python train.py --num_key_value_heads=4 --hidden_act="squared_relu" --norm="rmsnorm" --positions="rope" --rope_fraction=0.5 --qk_norm=true --attn_scale=0.2 --init_std_down=0.0 --optimizer="muon_variant" --final_lr_fraction=0.0 --batch_tokens=[32768, 65536, 131072] --max_steps=8519 --dataset="wikipedia_en"
Each number is 500 + 40 x the weight over its row's rms, rounded and kept within 0 to 999. Layers, rows and columns count from 0. Numbers have three digits each. The size before them is the row's rms in percent of the matrix's.

# layer 6 MLP up, 1024x256, rms 0.124, rows 47-74, columns 0-255
092:490548459422429493500489513534529453479523504504468530523546555567421483465473441418517540490532511537537477549543511509475442459513480535540492483480542531510569450523475581542527466532498558444555454494529449490551553443508460487498443502497489449460471505569466470464554477525499509493456526487546448564477464490491479567600482535530515499455463509485512478513452497431521513466545466446463471493466462485557500507497524470530526539440505437470476433590515535520546523518504469494425437475524501433543463564538490490470438504564512477480511537533550421544586536459464466477523495434508590468520492510486437505560444516462470515504466437444531567468497538528462484539437543447529469577524568576531488440492533515518464507489548478485502574510442514468541479438613468
109:502578484504512445503483556451450571534537481495442449572515498492494532562479516494554450540538545487523545551614515491535531503531476438507493551523482556464531464513484543564478494504493503567549463490488554457518535416524560503551504505560446559545547496496500457519523456516466440505583505509437458462517419554492536439463510521458491545484540567559526435486481426579496476529488499432547482426410499536499469502548478509485489485501506478474405508526493454502488558531479463482498477469427441451577508463462512472560474513463507533459505491450473491468409509511496615459549483535491523456492424500481530524446522597514504469484488478435515541512516497533535478461509592438458533500521558567490488475500503498546459505463523521526506480507538516433518535503403449
093:467509446456440506472559510446522540450519513431489495534487485452513418403495462507471517485496467562447501461505490536395491441558510474575477544491554484519550466475537497545480495542492506512530475502505527519493452484517414550525523595501433480470527478489476531433514375458481606521417466535525489474423497505468478440533463483593423475527501564494440524464533456498469553500518539543528513538449448488514481525444548544517501495498496562496522519510465518474539534465487520507461442510461527491499463484495552449492449488460491465502524507516557572543489508434483500486469490459488471441538490529462398532495566468482465436587505542489520489404513478495498448601453543468417525481436521474511545480471499461499497486587508542527447529554486568471516499462500533
107:469461501477518501445566489506470550506434590485496464493490514449512527531556437498447500511547481503486468503489459520524524425508488455516495541481479513525467429525505421534481516538483555567496570599525455467479448561510509433531511451523517397450494480483512565488518493512454427479502459505580543479469484503538573526465551491492480450384570461464532458489444572571531472531429568471427529421525558514464542489515476572506482494472507524491413473473509516518465538446519517495427540466590501489551514516505526420444501505482505480456533583492559494523545494554513482539476530568567538527479549517517487502489540466511553551458532490514511498467432546545570538461454498514467487541440465494579473551455583491473535462503530566523519480511515479566483502484495537
104:456506544493483496510582486467490509463545490521460488480480480419513446535544547535504465515431517495537471528546531474493490536473439434522464542462502521450522531535507479516458550451494474445513539539535483474391438540533506488511466523453537512450515433475481425476510499428545524539565468548531451501468524468481538426470493514490470499464507551496487466548499454391439500493513508469594489474406509413498535500560494448561497550472470457489483541521487425487542524552438495450529545470547532450484498554480522429550513585537542467514475560521479536450535470500395574497427573516488480490510460524482520512519498521424427444418440386466451501531489480495512470475429516515485534568554480478506521493442491433529565568479512510499473476488448489521485473451485510
108:529506462553402417527504452527542476509501563550522509503422469466538454569500519415508501518513467590510489487480518445452490560412473507575506490465524543486475540415521465494538510413530489453472494545592458536469496527499485466515498500494527470529477512505460568531475508462491494467501441496503521564524504437500526576482536543451457506409504538538476445510543547484541456458519497464439493569471575490487488519479458475551511464571487503511426456517427545548508500499487462536478534459428536552528484523468474496594514488508447459496516558555547512433483533572514511513494471539490477525469501512480516522444519545495496480493445503528530534456509550513504471489509498455601500402527495424437495503480467446475495479504472589544489465452498499662558489507469497
096:502527480548510449540500500453525504541502542515525521540504488498507502537513503594488512454521453495455572473529468476574585451478421495432495417498496554448577571435548534529433466523426519501501515546562527461459564518475497510579445480542512450458475542487523461561477454496509500517489525601487493517503537583444531530465446472417480419528553495511597457512559521491492554480518445511571437538531467587487447512515505538543473533510431517492445422483472544486487478469507498564460460508509466489512485523565453527438507532517520465423468508508534483489496474491481474445544523463484515524490469454466475457513536466628488503456456432525550547489505482520539526561507448472505441569517473482492508468570542527568540559501509498571485459470523471445468518549483510
092:503490511472542521511482502529547513498549575524509494451543501501450459550455468463548482567497421427477452462461433544455541582449502512491579451539534438549523527505500447514475547433513581456515475457470520556519480447477515513507517509486454537471513504495414553521445480501523565448536502524548458477487521453528489457531498505467500522501439470493562454538500579511458538540449599582454516444536514458485497502492521465467456564462507477528564477479437485527453504491475459510590489516511500605485478501474513511513450475468524541440551466540529422572449511535472512509464395493523533489504483383553520532539468545510466506517471461532547517487590562521436488552508557542506562502506517512470422546430474529491478526497476534450502465513442456525468504530562568
121:456495552554474522496489491517489532522541419505478510573492590440420534521559619478446579504390583511523476562506510449495465487438517550454455520456474484497521447509478522537541446518488524594555510480469424525467484503564493500546575492501523469476459512482434524509458475516469518477490581527479512523529458475469544502491493552425482485457490500516453507583498513428463429481578412488530500555471542411481441493465499477428530481500505509558513482490607427470484547470568489508500490507474481483479464515570580484521505516510477523533551469464503527513406491514543536507483531480508592497535497546498522477515449430571461520483514483534538571476480539550487466531509465490475491539551480512415501483479505487524463438486498469527546488409504509529463535528512528
089:453486522563465479495548483460481498479537509524539561538490562538535537567432500466397489535485510432481544475525497458549467449453498546522478436482528474522496458487534525502492549606452475514476562527555457495544532547441473573477467451475433534513519544382525493501473476507513500555466522533516545448479544529514412504548561470534491481506524540470443433533459508418474492504501528508475479500476466488518558503553509464521550516543558501508498521562496459517498479514493481498455448563424486476491480557525587443454551507560510502489531553471484405484595553570427460516508491544551497511475469482485512435478507481456470475404466482425481564550462561470474456538512519483504522502572526518521507533575518522510533439452478556518508373485532498458501513478559499
105:552500468567465493526575568394483481468521627481543507414565475495480527559536517544444484495469451504594431549505467564473460548485531510505534504576487494444505461467524474546527614483449548524534454526507512518501485460521477594529494516513473515519524502511527447484502414487560550506499560513560510538545513501514495518547484540468508516508477560438504452478487499536489523492483543486500427520532440492486506481506488462528517473451524566566428486486523463461481495479527513538493446525542466405449438514500490566530514400553482476482575508484584532524470468551491542500492514446469444471539504545477548468549483508501466525411461572552504491553585435514539530487550473539534491527494521538454494511504546437471497483488503550495474502510433537544512537589548460
103:423512464477511473503494521620444546484524439505463457544466521535496503508550465530533524376571588544532538499500467525478506443522519443534545448429479444369530505488451442490525476538541467525485549476533482494441453447519544483481548551446482488477494517574476427512492572519507462506516531531515483509493428508518481519493526462480498510552482461404509441516535464524484562475501502575452466441492518510488498460515530528437514460471440505496526451519466523458493516542488537434487486529531503509501477552544447512471499554623541465447442510404483497558575459469513495476475542584495523511540527574457430544559474440519478525494522496500490499434574519548452481467491467496480515511512478553475526525550513444526487456518557558509474494574480511546510533526545556
118:493539505486550466460489486546492510547418530509556469505521473469494508441464476568460448448415480465413537545428541461456503496506482513472512554549514445488506573526459471519442451515579499501460509489469514560470514537475423540501553537538464493478582556507486490475447533576508526541532518553477453467542541464452565480497527469499501526480492471534458549532436439510470548543601521483513558447432485538515542526516526538480474479428493455532498494533554523444476473498468535421490503532497474486548490505549451505555508489533548444460528486494468555479503561449445455508493559484583489507489491561450559542572453540523486502519367534512546531605444477532475462452468464487492489514477485573552540446547558479520464445536464469443457465455514438481453503530500479
106:500554473508491463558519477524480524530575467527498461541532519498502474493461509513518586487534528480547516550592497536490507500473549537543481436491590447487435551451487475505453544519502514460540526513538458466516555519452483503561462464495481484556603496508458459474519507514512438560453521512511494454534507486495509383491550442508414525523610490518532462523500465463614580457498506446461428514454551506452436555460549515480512529536485511536477610445483456487445474461450492471422427507491477498479485490492559472457530502577419496495531479533546471552530509503490435509472494493499501535444470556496488444494436508443485503554505485469534519460459387462498484439530460549395471487496552538467528460553494451519497449488491458488500515480565561496481497449490483
088:508477435493420473555526485470534485518488440481539549485492513479506530530529532451471486411514542607489438509451487451477556535436517452577489419433481480459508512534561506471517428497524532503595559519495489492500551467473418470465485488413500412532470456477506491461535454449511463537525524572515460525419627433469469555513503473460556479504504507497454515458488529502529521438455534486513471503547438597501506436512462422409516488519499470531534497414535488495500476507525475484461475487470512481514449530464569522553537510491524537525430474420517480502570473488519469544548466501464516512442472505494484478503488469463534492527504605487516478405523454487528485549512540497563510418497564513493492502517508509531518509496533509571464489410475521447456572525519525
098:520569542475458464550510555554383499524503487512529522558502461502501380563477496536464489489486518593563509441531496497534531594594476467510460501443500530452524448484459542464457520531598523573549512487515428551507439459458511586506454501536514482480446507431524470494460478482570505526603483475496420488539449477553495534568490461527522481578509539481469460525490450527505455475508556453516533561495488496547531527514498448500507523515509489465455466473535471556487487510510487542531513528492514413520472464497486513488460449494505500535546387521530533528561561548456459427451502547545465443542561538509513511494540466546466546505559411478536507468513471467453492484484507515511535516531566568462534518517438506468531461481502520507478442446482508532510417532446517
105:511515492514479466487506499464410479481527492528574445525512470557471503501540510522472538462470603466491501479542452537490464462555496518465466459430447501510568553512546522426498513492532491480525543507518464456533514489523493503644547549561488501526522494432538500591458438567504509463427540476522504491549521494540564489544575476502540471467543493411504485409555496519582465484545539454509473534507453460562537428428496383536422500579518543479547492497539523426580501532532524432449456508490489499506526571497538479473485515556420534524541535554461503495538533537549541541463452535535537501571518474460560542509514501469471474515445475525481561503443488525500503506495458514456492524534544557541505448504530448543508476475512506553469504550505487516424500475534436
101:478523452417496590545484507489515556428548528510477531515410447510471493432520498522498503473457494480497515458481496546500503495540515509507478450483447463533501554615483566452516493516540494500513441456521515535496511511466415496450460478520514451564507512535480492511553536508458464514520503586573445473526419511435533455559498528580511478499472614567497518439472481478562545532535489520520442530539520515492447495573522507484552484502502503510454490479537486445503416456483505580500551529450485511532524496504494481437507548475514528547486482449476478505575489580471578552551531500512414490578528520438493464525552490506446479472516464498560475581543533552564562498475544514469463416439476547478579466531490568566495475522458490552460536515454442454474465553521520
092:496499466503541526544497501402434504424513531476512425488522544547493512534483502515451524461476516515543530439467474504485520527487491473507470480489503343491468476519499485560493503470597507468371502525447511502471468526450563433473521486506401501447467550534515501503532539464465512549542510508441414583558425600522519540515505547514483491451508508370471495538525527519475516487519544493458442522521463515552491551468472470516511474496429465514456584541396465532555496505510513514576435512502496517493538537544498479488450518533501470508552508499492507474475490484523531587395462411470505465470540446536467528472493489497514569502510497545497513497511503510524518486521466514535516496506578467508507466528512455496499543435449488611490449467438465453488453512521557
104:522411477430500520555469589563471536493515446485479523453471462501522477495490551485481545497469556502595506516559561484516490456566461517503510550438512511507394469484527467477536539535458458426465567513466439501539516537426583534448519483546451535535541512458515486514558473524532529522516557509517448494478540549552437484499566492522520534485522528517531458548509487523562539549506526456496583596438439514556499550515576530445479552482517501511542576516542524521504479522496516465504487460524525469563441541485445479533547549522473525489444490418479520485495462583493489502533504546489555522583505543499504515429519449555525559531494537485538538522580470475478491512521612539542555491537394538514466476489511555537475539486521500542475498447550433521544522469469531
090:501513472479542490405492573486534503546540522445446482494526540509566506554556517482510455498530596473472490507466492479518494512438527493532531525473510545426505503528520492474519501556518519482462493527458486413500467521545449476438468513511506530533521521476463518404473507559448496433474460483568480487511427467500446534516504543458476452464506406517495467546518537571500491529494512503550406527518507538451405478518467472548537398475543494560519484470626465525407453537529522474455470551511497500565499485510521480460444404515456508551508542484528538519518456498528422445479504461514474529597504436489526523537497491476533414452463521471539592488490610434523510507445558480460494538455535460529496516536535488552533501507564477568505465527500511547524480465446544
097:516523550535508478524435573501527591583500503468586478502499505543478505481490503581485488485471466469496498442431507465446480533483502531555435502509559493475538493515423469491502429498513605560518512535547490533504488458545549567479543478557480522445480482537412505581568489449476490551497467549572499533519494503456508518538460424496523494506454552482483507503491463539497458500555565469554484513475517459485434448448438482462443502498524506444541516494469442482531558527436482494577569569542530414511507524519522508440500548519466550506514396456564417535492577478489540488519442522489385562502509517459523539515476505517568428484514489515461435411548506493510517527522549525504438519508493456519560492484465512532508451526525486530482481515452410490511456493532554
101:482498488494499490496462543483520476514486539462499416491522537530555475532452505507500450437491537533576528506504480525501492551566398485553511484418509432503549454552503476539479512481499543491501513538573526504476555515519467464569407513443495505452424549445481493537592493435527519545595496572594492517470489495479514485451464481526496548504468551573484555443552541505470561436514407517523479501505549582462500493445523499493535516591476506534482491432579524446517537444503483437444476488424452438544456521497485476550526506518540454495467462535438610555455503470534535452497482504517513509543505480557521471500462512510489448515494494469464518493506512527449510459457453501511501521520630563432445482528576523489477476554533453488515520547513492485506505549416489
088:523516519478520452472456445470549505483529488533524450511459481448492533498506491510518463621570492491582500489452454570557521524528414491483526442427442503514436498498523482501483576461437544507578492503478442582476521619546475523483507488532440482477494451502518508452532491446495572519511483474495510482529457513543599490491472538504483442533507497602511491468478580460531529431550464502532521494545601529488542442480460492432471516512510488526474492517549558505443444524517477499488523506442454452469456486459566419485506580461546479498512606569498575515406528454530435562510495437466506512479483491503469441438508455479542487507495471556533544534532530516538575487457505562507465474492538550500432518454553477540490520471497515454497506478492471549484444495502529
097:576559529531467611524517515526453474527595493491496497556518489534430507575486518490484457470495506586416472509514430530491456516525518516490511559615569490460457448483494447529447520491577476558529551528471497499440504453478567462446490482537459469509488484504512425485497542521495525524598558492455436523477504464441548484473504522497549530501468539489489487425554555521511478500430510587539527533529516516518503507443557421500521591452415430483568502495529527499498463512487456502454499507544469528499461550481520534507463485577485492592497516516432544558486546464484491468517546502506517459443543542489456499554506417536479552468529579476476443516479498514522456459548529578565477487502488498537541503511462548486465474592544477583530500504515518512458491520463517
096:441523445503467505499543467500459526497477548574526513526512445493487490473516531576425553550468472531471480427460387505437504524524415458547521498471470590480499540538530452559502458434501521532486546538556603405457559544466494440493487539555467502490513529487493459470509545475561518452481411528517488510547473453475506567475473533444549484463464472500496467514586482445486514539551543519510526464534516491496525503493558478519487511585511523443543559534552485522519518468554486521422505551558580470487536444439530451529511579406461507513454539516514452499507515505514547543493462460499445453495478410505499527516583536482497451459523488431535489565489503518518542471527498537495488590430489560530495451531487482547519475443525497484520486456546520395458483491500498
100:495461451487466553474548528502521476508438541570413505441501448557458546473486477594457427518510513549549569537553474541525538434455505455481495467565506496478485505510506489477454456501516405527451518475505488481500529482558437480483447489508527502523501558542488601500581486477528398475482572476532497469503421450483508572511527520457498507458442550524507512515472525516488485473575461461542516543457486408558434449530548558541541501465417563504528527524482476523507486510430550493488471464613527528595498481513434520472524462501566509473512515485504471540473446469511519560596470533527477474520543448369525531511496510468491521510568540480496478460544491584545467541490492520496515526518496459525550500503545495528497502473480519499509492618490499515497478539497435
108:529521477497484486500543513559554465495552517457418435548500486476534446431442523519488523510518539534501477491474416461462459592410495430547547516528433483519529540506515535556451447509499534437580426508456476506507527474494533481525561515431501449484497470500554437477482477495510443499456525547470562443545518493515509482456514498509469449521492467479395471545523516582556573494438525548461510488449471478500480499528524466525463527522496470483537521477446461489514503489574551480494526415513484543458506478476417457466511504515518435520477476512526482563499525471504571519562510470572465583512474553530520596551481450485531530464452510501520473530518518427497498437521509507510579563454499463539571525490466570421546516481398479492610515499445506540495470540475557
# layer 6 MLP down (transposed), 1024x256, rms 0.117, rows 47-73, columns 0-255
096:518457527379534444458495541510521500492546476602513559582470460501598506501559540568499436486507487425490508515483536511510454515451501505481513451441447434591489513468504511496519509464530483522514465568514592525503464519501552524480563531401480515528477551504543489534514569457444519442532499504515567413497513522547420542506516547505421541470535467496508443463516492513468511487579485483506529483563462544427480443554486484472568462524538563545521573488549547525453503565553469489519523505464523514481481465487516552503557462437473526543513517455462453450515517521519531482536544503494457482499492509503505595498500533513525494499478540495544440505488442548522454456540527477506500467590497474514512471501548475543487468530499509555472354521527560510441450510441555
101:497493525510527461538487510521527540486473530460527515553517469457489489533511527488524500456483561445459507492513519516507445511485509447538522469578454406468466543496485504587477480481472505470543485554545471520482568508477489439533518468564540472386550467531477450559499492513480519528488512476462502549485454466489468553567516526491485561458499498457511445445525489515450556498537503408489522467529447443558452472585538516553435512484515484492582515537538519503457478514461547467464550525564417492537535475538517415574530520440490490525512576442499448531505526415525572539511481602588495513524534463478512454478494508495513443482556475518520567524481476477503471417540437488546556480506457477519499531445508466506556427491511536516520528478494577468657420496451519
096:517440447579533525455544484455465555534492496524535442415545515465491457460527465563485465514566482556542512452546505475539436492443537511541555490533493549538473530509515491464464508442489476438529509494462470499457450467536476577523499438509467480513463498551481463504544452482528623463458519489516463492544482472468518446500445569497485533521511499490478504460506508436508493489460492509550424417491440515530472557496507508530562445425516441503471505535514486547505456467549504470506539469532499492507471435457542492585470513526534480536510513543477441505447536506551497557508519448537544464504510481569544475536468515475523531480454516597477528534483471475431506468574512476428528506429493588514604413458560549534439501460539557429429421499569540515516588517480504
103:503521564484431553502510615515462520481535520471464534453450484546538532499526541534471491397492447483548458518528562479550572513414597591500489538493552569464552510471532493493410501457545519548468441486579503490488532578522520465503534551473503526438522513514531461530468564535531540428498509564495489532504529480530461574509474553478478478465474476497517503521534433522511473461432531511597547448519485482593475446506430564504445460497543470480479525507497469486486546513493481492497476538510467524477505466473489462499508544490490551469447470493541476564487482446485505512506452521475503436454470508429485544455453524520524469464501561480527455560489429588491495512438419465458560509475445466560460457490524556525517511424454452483517564567457453492534474471454561
102:414520550474540501514488564422498513502506520583475462442450516460596516484441474517468524502550469523489518472440496541515492483477477534514502503483478468515576376531496518534541504453483484566445462486427506508537481397543568464506513473502521423485537563490429489530546559552485519505492441528464503470574485501506501482515456553454479494399488544500497445495508482447447515485443518474522530519483500540545514446469551449435562430455485499541521472543508517437415514423489550588491508537490562493458476473506513510530438513507501518476517513511623526473496525526415480571516456501548487458503532541488478423505469377498539441483495456522510474486505480470561487477535469605534469501533472468487407499536510459503518514471538571449481501513552479497485521524510487
105:481492510533488550475576497506491482540525479477499484582397455500512481516464407509538490464460493475446530523514534518488500483467472541493522468507485514566453527491479528543449470486396523479529519498569505474500518401401511457476581452513432453472506486486452500555520425495508500534578396447538505549503533391581483490485458566474498489489563462548502518447494545517508435524451396500440563482439501489468528500502440472445534452483540413479556427501546524519511442491514450574506533434452482524524521499532523540479489495513530517530518490479489486467550507456485606450462468437495477489439509505489497478505507568424536554518531543501388485501457537468517466477473451461479493515473430473500498499481537494469507536534478477475466593483522552518506525467434504
098:561482456513448544450556487496501422605493500512586443495545491459546492430445578530478490497474409542532506505521431506504503514489497519525502476477479556473456515526406426545460454430488442520546481513475510534520515511490538458484528484461434521531455487436509494476526482435485502415477509476499555473506579528480489532386441478480465449535487545516549538417585499521544553551497559454456480456490517491490479448532547535531424474474493508562437599525453477464557478461529520564584513480541491528502531526446540442457511514488530517522498527482502504482577505485480438479525506444550503541483427581557495506511504449488524553511454506479450544463501577574463505521472450497561541556536501491520432555479524518506474504499532510497528554533469505443470478561452502
094:482472490521515524481437527494480472508481498482535540482483538499455496463492485609463454470498583496481525485511521482495494460432481482494513556528551510476520446492561430611534534490559439514534480527460526401440519549517466519478500471457520508457512538460561451475518501469483481577454434436492466433495535551502579566539493567540578467514490491492501450462509438578458500523534366482545483513484461534504468480515473455510594501491499499453473531437492512452592429417508524560511498483487466513470442523509501543454487505518522521551442417501496497552518486489510527497542488477543424490471449514508491512488449484475552487458528471477511463532439478551443521451490484550513524469529423525492546555450495516506441508505504463504464480453556650430516451559494457
109:532487526469478528476526527533481485496464495509539489510517517478431497429414586468530554509464526517510430514522458504543489448523527585513476507521462491496506481493462527546495536519428527591489458454413472476443439487484506514479514483445535524432576480519503511482537475458507434465584522553497547612515440551505600452528540532439482462515495468512529612529527525464504478455534468500489468482543500563483469484440527465438571536447460514541436528496560433422508492504556519571492464441469453528495536516488517502478543547485545446510500471487512529533487547498480577487497475435495546504498447543491507524466495456582477449481453521497416577517450560541459465511495487412467526522485413476546479435492431461465404494517493482549510456447452490507476518502522466
098:507510518456491517449445517434444550469510516480453495454533488523445474550570458523468533511482521517493478489584486536463504508474474526520473574502466497560531510481558400464463457476503490528475478507518550509475518514526459463458509489535545469485442518503493542404476531523469528468618461479489549436502460431498583458493442464464517484480494482430545469464528445499516461448493478509503477456480532481525494494529510553496455524501503499501428480408501507418510564434440480480460484511488526552462521473519504547514456475502449516494450483535601526560459422505538459498488500462507457438488463464528485574470462560474450460565563552531579486523513476533489618568582479484550421405445482500517501466455452485461477544459507429501568568457500470555508537566504498
099:459486523508507503523532474435483522521496580520524533465436493504527524484462535457523568525499538459532553520460463461523513470495449478481532491528540440497489391483513580594511460497473557453395471482462457512492389534474441444552508513464425514493459433523535508522516453482533455582460502457509530496459483476507538475503512486440540517497452540543519574501510414450604513474535438456494418503537515526516509500533512539513536546430574516535500459489534524461432482487459463514506472527479592507550478537490534483526552556573482421524493494470497481574463467538421529422522454423537459495491433393504483504541467446537436519570492467563543533506472494511514507415551498474475551502492535506492472493512505527526518513473511468563534448469542477509502511436458477
098:483442507516538489565432469495491490560510493531510490524546455531466515453464460485524436456463579505491495485483452451438470488477553499519533563464536514479616446506543467548507508531477507534525470519439598474541480534483481511503450522491450477474488557486577522500477520518509512457481552489545413447426479455463490516509464490516529533417502446446483521535573502505535484494528421485567539485502456537540470460477484388538533494508444457445503443538568434542525490539569461514499564519520517473487588450498482561412586437493528527595502429532520476478535524520543523507562441496522396512535467456488526524432513507550501533564515485491453531548469511516461457451520520524522535506477459505526476555461541445438439530532521458462539464501415530476521493495450469
108:418593469488488538469536539440551536522523476521526568410519507552454462487555466507547501499518475493528448551519455553468434472555502462463514504436496486480536535463510566517473538554530487524424549501450551530489441510481594458483463444516499434438499495499510502431548509514512537444474520517480526517434486538464493517509530499601455521492553472500465440606495470516484546463484525574532422496480507583480523553516469508462469495482477540502538428558508476516537504502524550478471521515529522475586555486467498439551589499503476486511558536507507476488532536506514503520478483504630477437440478476496529483422489448481496512530474532450447484501507525542484554465468514455548429521485526489544428463427547469473523482463500392553527454486518485411520500433547468
100:507557495551450558529479518426495560549542520415579456432566489564515523461515480451513482482533500498500503477537421463527530519537519526461502532479542543544565489498498431421420505481528487453512536493439446443559568530456490484552516431490509493494548415516434580500475514505479473426535484547543515515526509467515551497502436423490512484533462498590562468558469490435482485505502499509491485494487527473484462493497496510497528499476496446522487533439506473507567513402499560495532484469497482436532469530494555525510509554482466482496451449456466501524548544513504447517399503472508438493434516517519560479554545535418538575489509463509531505476574455451447522415475539504550474543499522472534486465477509479476507548520570540505489603379502546504544456490422483
090:480453528479508569472477547448514503468511579484470519497502508428426471464492538501462500544466510473534522456523481542554515467513521511521509514554506520496435504453512464532473429526445401536475434505547531498517470520476469453480481599487512439556502525572441582549509463487507530506490493561494514554498557538556529465472526515545470552417425477489506465536460526525518567509498509488464494470481487495408471495550462494520525495512481587451481491545524525497472505440536491426519577462481556397478480395547522546455475435477483504487523439534557481475471551458525539451466502528532494458487460502518545546532539507570424408489584477501467449548536511483525494457484502573442463523501434524504515422538486458489529506514408544456438476566505506518405508537445515
096:509511458407526469532499457438417592459406494482557437515527467529505582488497520478526534550470501484474499531493560516467506464439479499491510466513518513542448480495505510524449499553503471522477501526559464498496506545463555430481480587416503451476560542548471550503469475508414513518434522498430439523488454570479535473441546547507507582425476508553508591522485489459502526495508577454450463457466489500470556481578475565500529509504499467537491559475519556510516557516430559475454437500501476417463497491544540465515536518457520467502506580580501451497492531490416551492518533513496478565517467540518464478481459502466451540551514537557524449498571477581496491421472495497426501524534520522467442453551492509451463517532507475589461501412491532492491518521548481
105:493523524565467432465568536592512509555509537544520494461533559537517513542448515492557555526562475455535447511508558575503517449594533522502519569526566492436490464516484436440468524445492554588510494497510559493478551471474505512579517588489474525482472490519567521511478389496533498516445526446523546503495461475450497452426435544543549551462528491535562472498418537572473486544479468450454479477535474551432553462473499406500448481570423484491537493523495456487505513505518495548464433566506430484526542528465506465469470572469446535464493454506434480494427530494487528485480530537451508517487506487482533465465548482406481446511483493464495535458429533537552555519501500460451516523518431542505485478481527485581535503504460427513531546547522518493461499490481476
103:527544536447582522476537536523556608540533497485396500469489535506478500548564522485459563461493489525546522462514489459530461528566477519478498462460534490500458501466544546498539481604499485474405487503435494522429542432471566547518523504470546520504458475465504498423493501552486524461488528471496446465505524497532496453540582471459492514478466468504523541530483525429561514442483467526584496490454535508532504482413472501432553521544472505528520480443414465487535433499546431497474517477461512516571457580469475410489521562492473484546500480476445461457571502539477577478490524531386507498508575514529489447497493466506545547566543482526484537469449488531445572492484473512462383463481501529477472474477581538487492535552490538487572513510429521527495521474510479
090:426470416547525513482515485513509556473565455507536477467409485576481525495545450511512472474471483461506455494509430552550481490497525502520528514540494563513460498481553504497467546551451546482543550478489500513573534592530518505554498488514454531514439408546514530541492539458543524500464541441486494368517484536508472445525492417499508480515445573503456415518517440555503511508460492505508497510495535546446447504482461459442539504503482549475452522538537510435441520544493507576489457483475510525516469565535452425495501462528474506460483487531525470465524527428526486542508487494520536485493475456454489572543527439487389466514544517586540444522518492519486495491502508523519534557601502535501596499618469540480574550560496456510451531538435486463548551531451471
101:505494539543491494493440438493476558573499421468491531520499539436530447556520466531505494436487517506433460513513484562496469449538501499455483567495613553555406427434498400533488501470531509489492464500481436499499565559483480489520533455568561480513569477530503470532491514486523480437518470514493531564521480524571521510605440480585548513503467453510533467420540510481480480514505519445503477491484507465451473486524556452464526550492505535416537590525531488451420532464474555542488461519476452481474517451561545497538596541524483411495462410513508472520521543503482419488437460522510511464576530464520459534509520471435554490515594485472485484488501521479477490526495481454494526394545453534518519479505505547486456505510556508535496537450508465545542461477475536
099:554514461473482407595502468464436499502499558515473445509494542532543559498478491506549560543531441532502472474584516529454490447503467493506577462482471440528486431491498488509478502492569426486532429468470522576511481558457483524443523447451499525480460480501518503593481509544436489539544468493426526447463496550510559488546500499551545555472478558549490539486444557448449534513451515510514481506517450407563489506479484547515554570497487501474572525545406483473439499434539566500481504497488543514510452503494484515472585492402528542480439454594493431526439522458503500453514509516493529483407496509486480526484580468462438499470487506503505574428504527547411455504474524476542535450543521538491546511468465560508480505484451484441491494446492526454508440505541523
092:419507556538507538560495553543459462446501503456444557490424423491549538486500564504457463477511504454469541483517576552463502455512588490468581488510523494459499491466556458458572521556491489528453483508471633485444555456503541498493508478502596512486461514458505486475476438494441533474482535466461457532510551518518457539462523438441447511512511516510497552446497505489460527524493453527521522488478518494544482453482494511458542494498552460570517519475447502505516483511551493516551465500422477512461516501547495461521461411517536435586496531503506519485462471464494489506530538530548512477403474527500454433520555465509530490536522450534459512565482474554454473506511524557595476434582518548551550497461537517482490503535537457475596422508500609472539458547444422
104:530443476538473484490493491477429461506519627446510509487500506514520480465450487514488499500429509543480581550501472506538554485442535514569570500507448443507459513479464525463546557527476513510462408483526543500519540488499527438561498485513523370481486466519434525507551524565448508513526529485510517491524530501482500474454471458426486522388441490508506498492525491485537531514494461560484500560553464497458486495545556495496575497459526570472591423557446501606476582500506483525476466462525418459588468507506514570517547481540472497469471504491555440482525433477467550492461509563509492437544535512464538522522529547480490472496490490516565487464464452468455426555480557527442497432504494519530427521439496593505502520512467570501478557455501466523436472453493555
090:531466483487514397458530528486458515471524472523489570574540436445482448580499545581506499476379489497470486515501491465566416408525498508485446577493491517468467553530521469464494518532501493527452460477514549548534521474532433461543589498475499517435479519517468540499433499558440509441534529487550446502546446479474513491460507553438506521480519491509500473501503475463477511449575507510502495510428444479560434439430574501532541515494453513488519480426410526515496464471498611482483539537464453425521502457503483513470517442581514552432521483511575455578471455482487479536496521543488532528483499448469492501491485582522486543497492524466461503482510503527452519522473503571451603535544572528449431470487454513543457479540514468498461482532482441552523509465537479
099:477433490569484487465519545441490549530528559489439535444433473453474484436567524410396519496537488468497459504528463552557520479530474545525503491553458483534499461490558521525456561551587552454509490512509564519462517523503514469442467501589446502431497587501463411455470459473488563487501406533515485436531462523505443450495533428501443472494525482484489504537457528452489454508537517512467442484458559525562532439469437492465486460592471496527473461504490561560461559459501516481525488529449591474539536470469584497499602532498507499507519449573548524572490428481524527507558493509487484439557519522497507493496483468485528535476415481462485466480472524464513419490440536540489482484582492459514502499507459495550544471485462494494511467531547459547516448518512554
097:514523539583489435531581450456535563513470541531485459421558509528506444513527447454534528488524468459561490509510487512580454519551463473495471554498511529489487523525469509509542508512513572515467506502492487533472567533500575540491417552483453560563499528486576559538578537502419524547516479537453499518418442479515588492504459479528541483509538553589514595489459520468467457559509497518484589528468491516499511472469477526504479445505531531479485543487582565548546467540478485524447460510555438466476467445447437513444428526556497461431521461469492497402570517473448523522436552457479516503515527484502531467474518477487455499548471535445436537492491453518442535568502394478490486559452548490541489501473488545539511491486513598517559494527507531479532505526470514
100:502459489566491466431525440579509457483479498498528467523534581489516480534496504463493470433551491533517507522448544492457528527440477484565495494428494511528507498428634490487476504475512455463466547597525561461502456500448523491484512540478464524472477455393439437521500439489535511578493504474500487528579497515536550437463477516550482498529517502516526489472490496527547488444438479543524525586511540483546538508527549519558400515547532495547500487409595500521493454492522494471542448486535437511420464524512498470503515499503511434516460494448447482509568571484481481426439449506578552526479483475585476556425465520542510486463479518559563553508510413530534454535482519469523528483498465553465475451459527423484487452490490474529484440461490420447465504473513490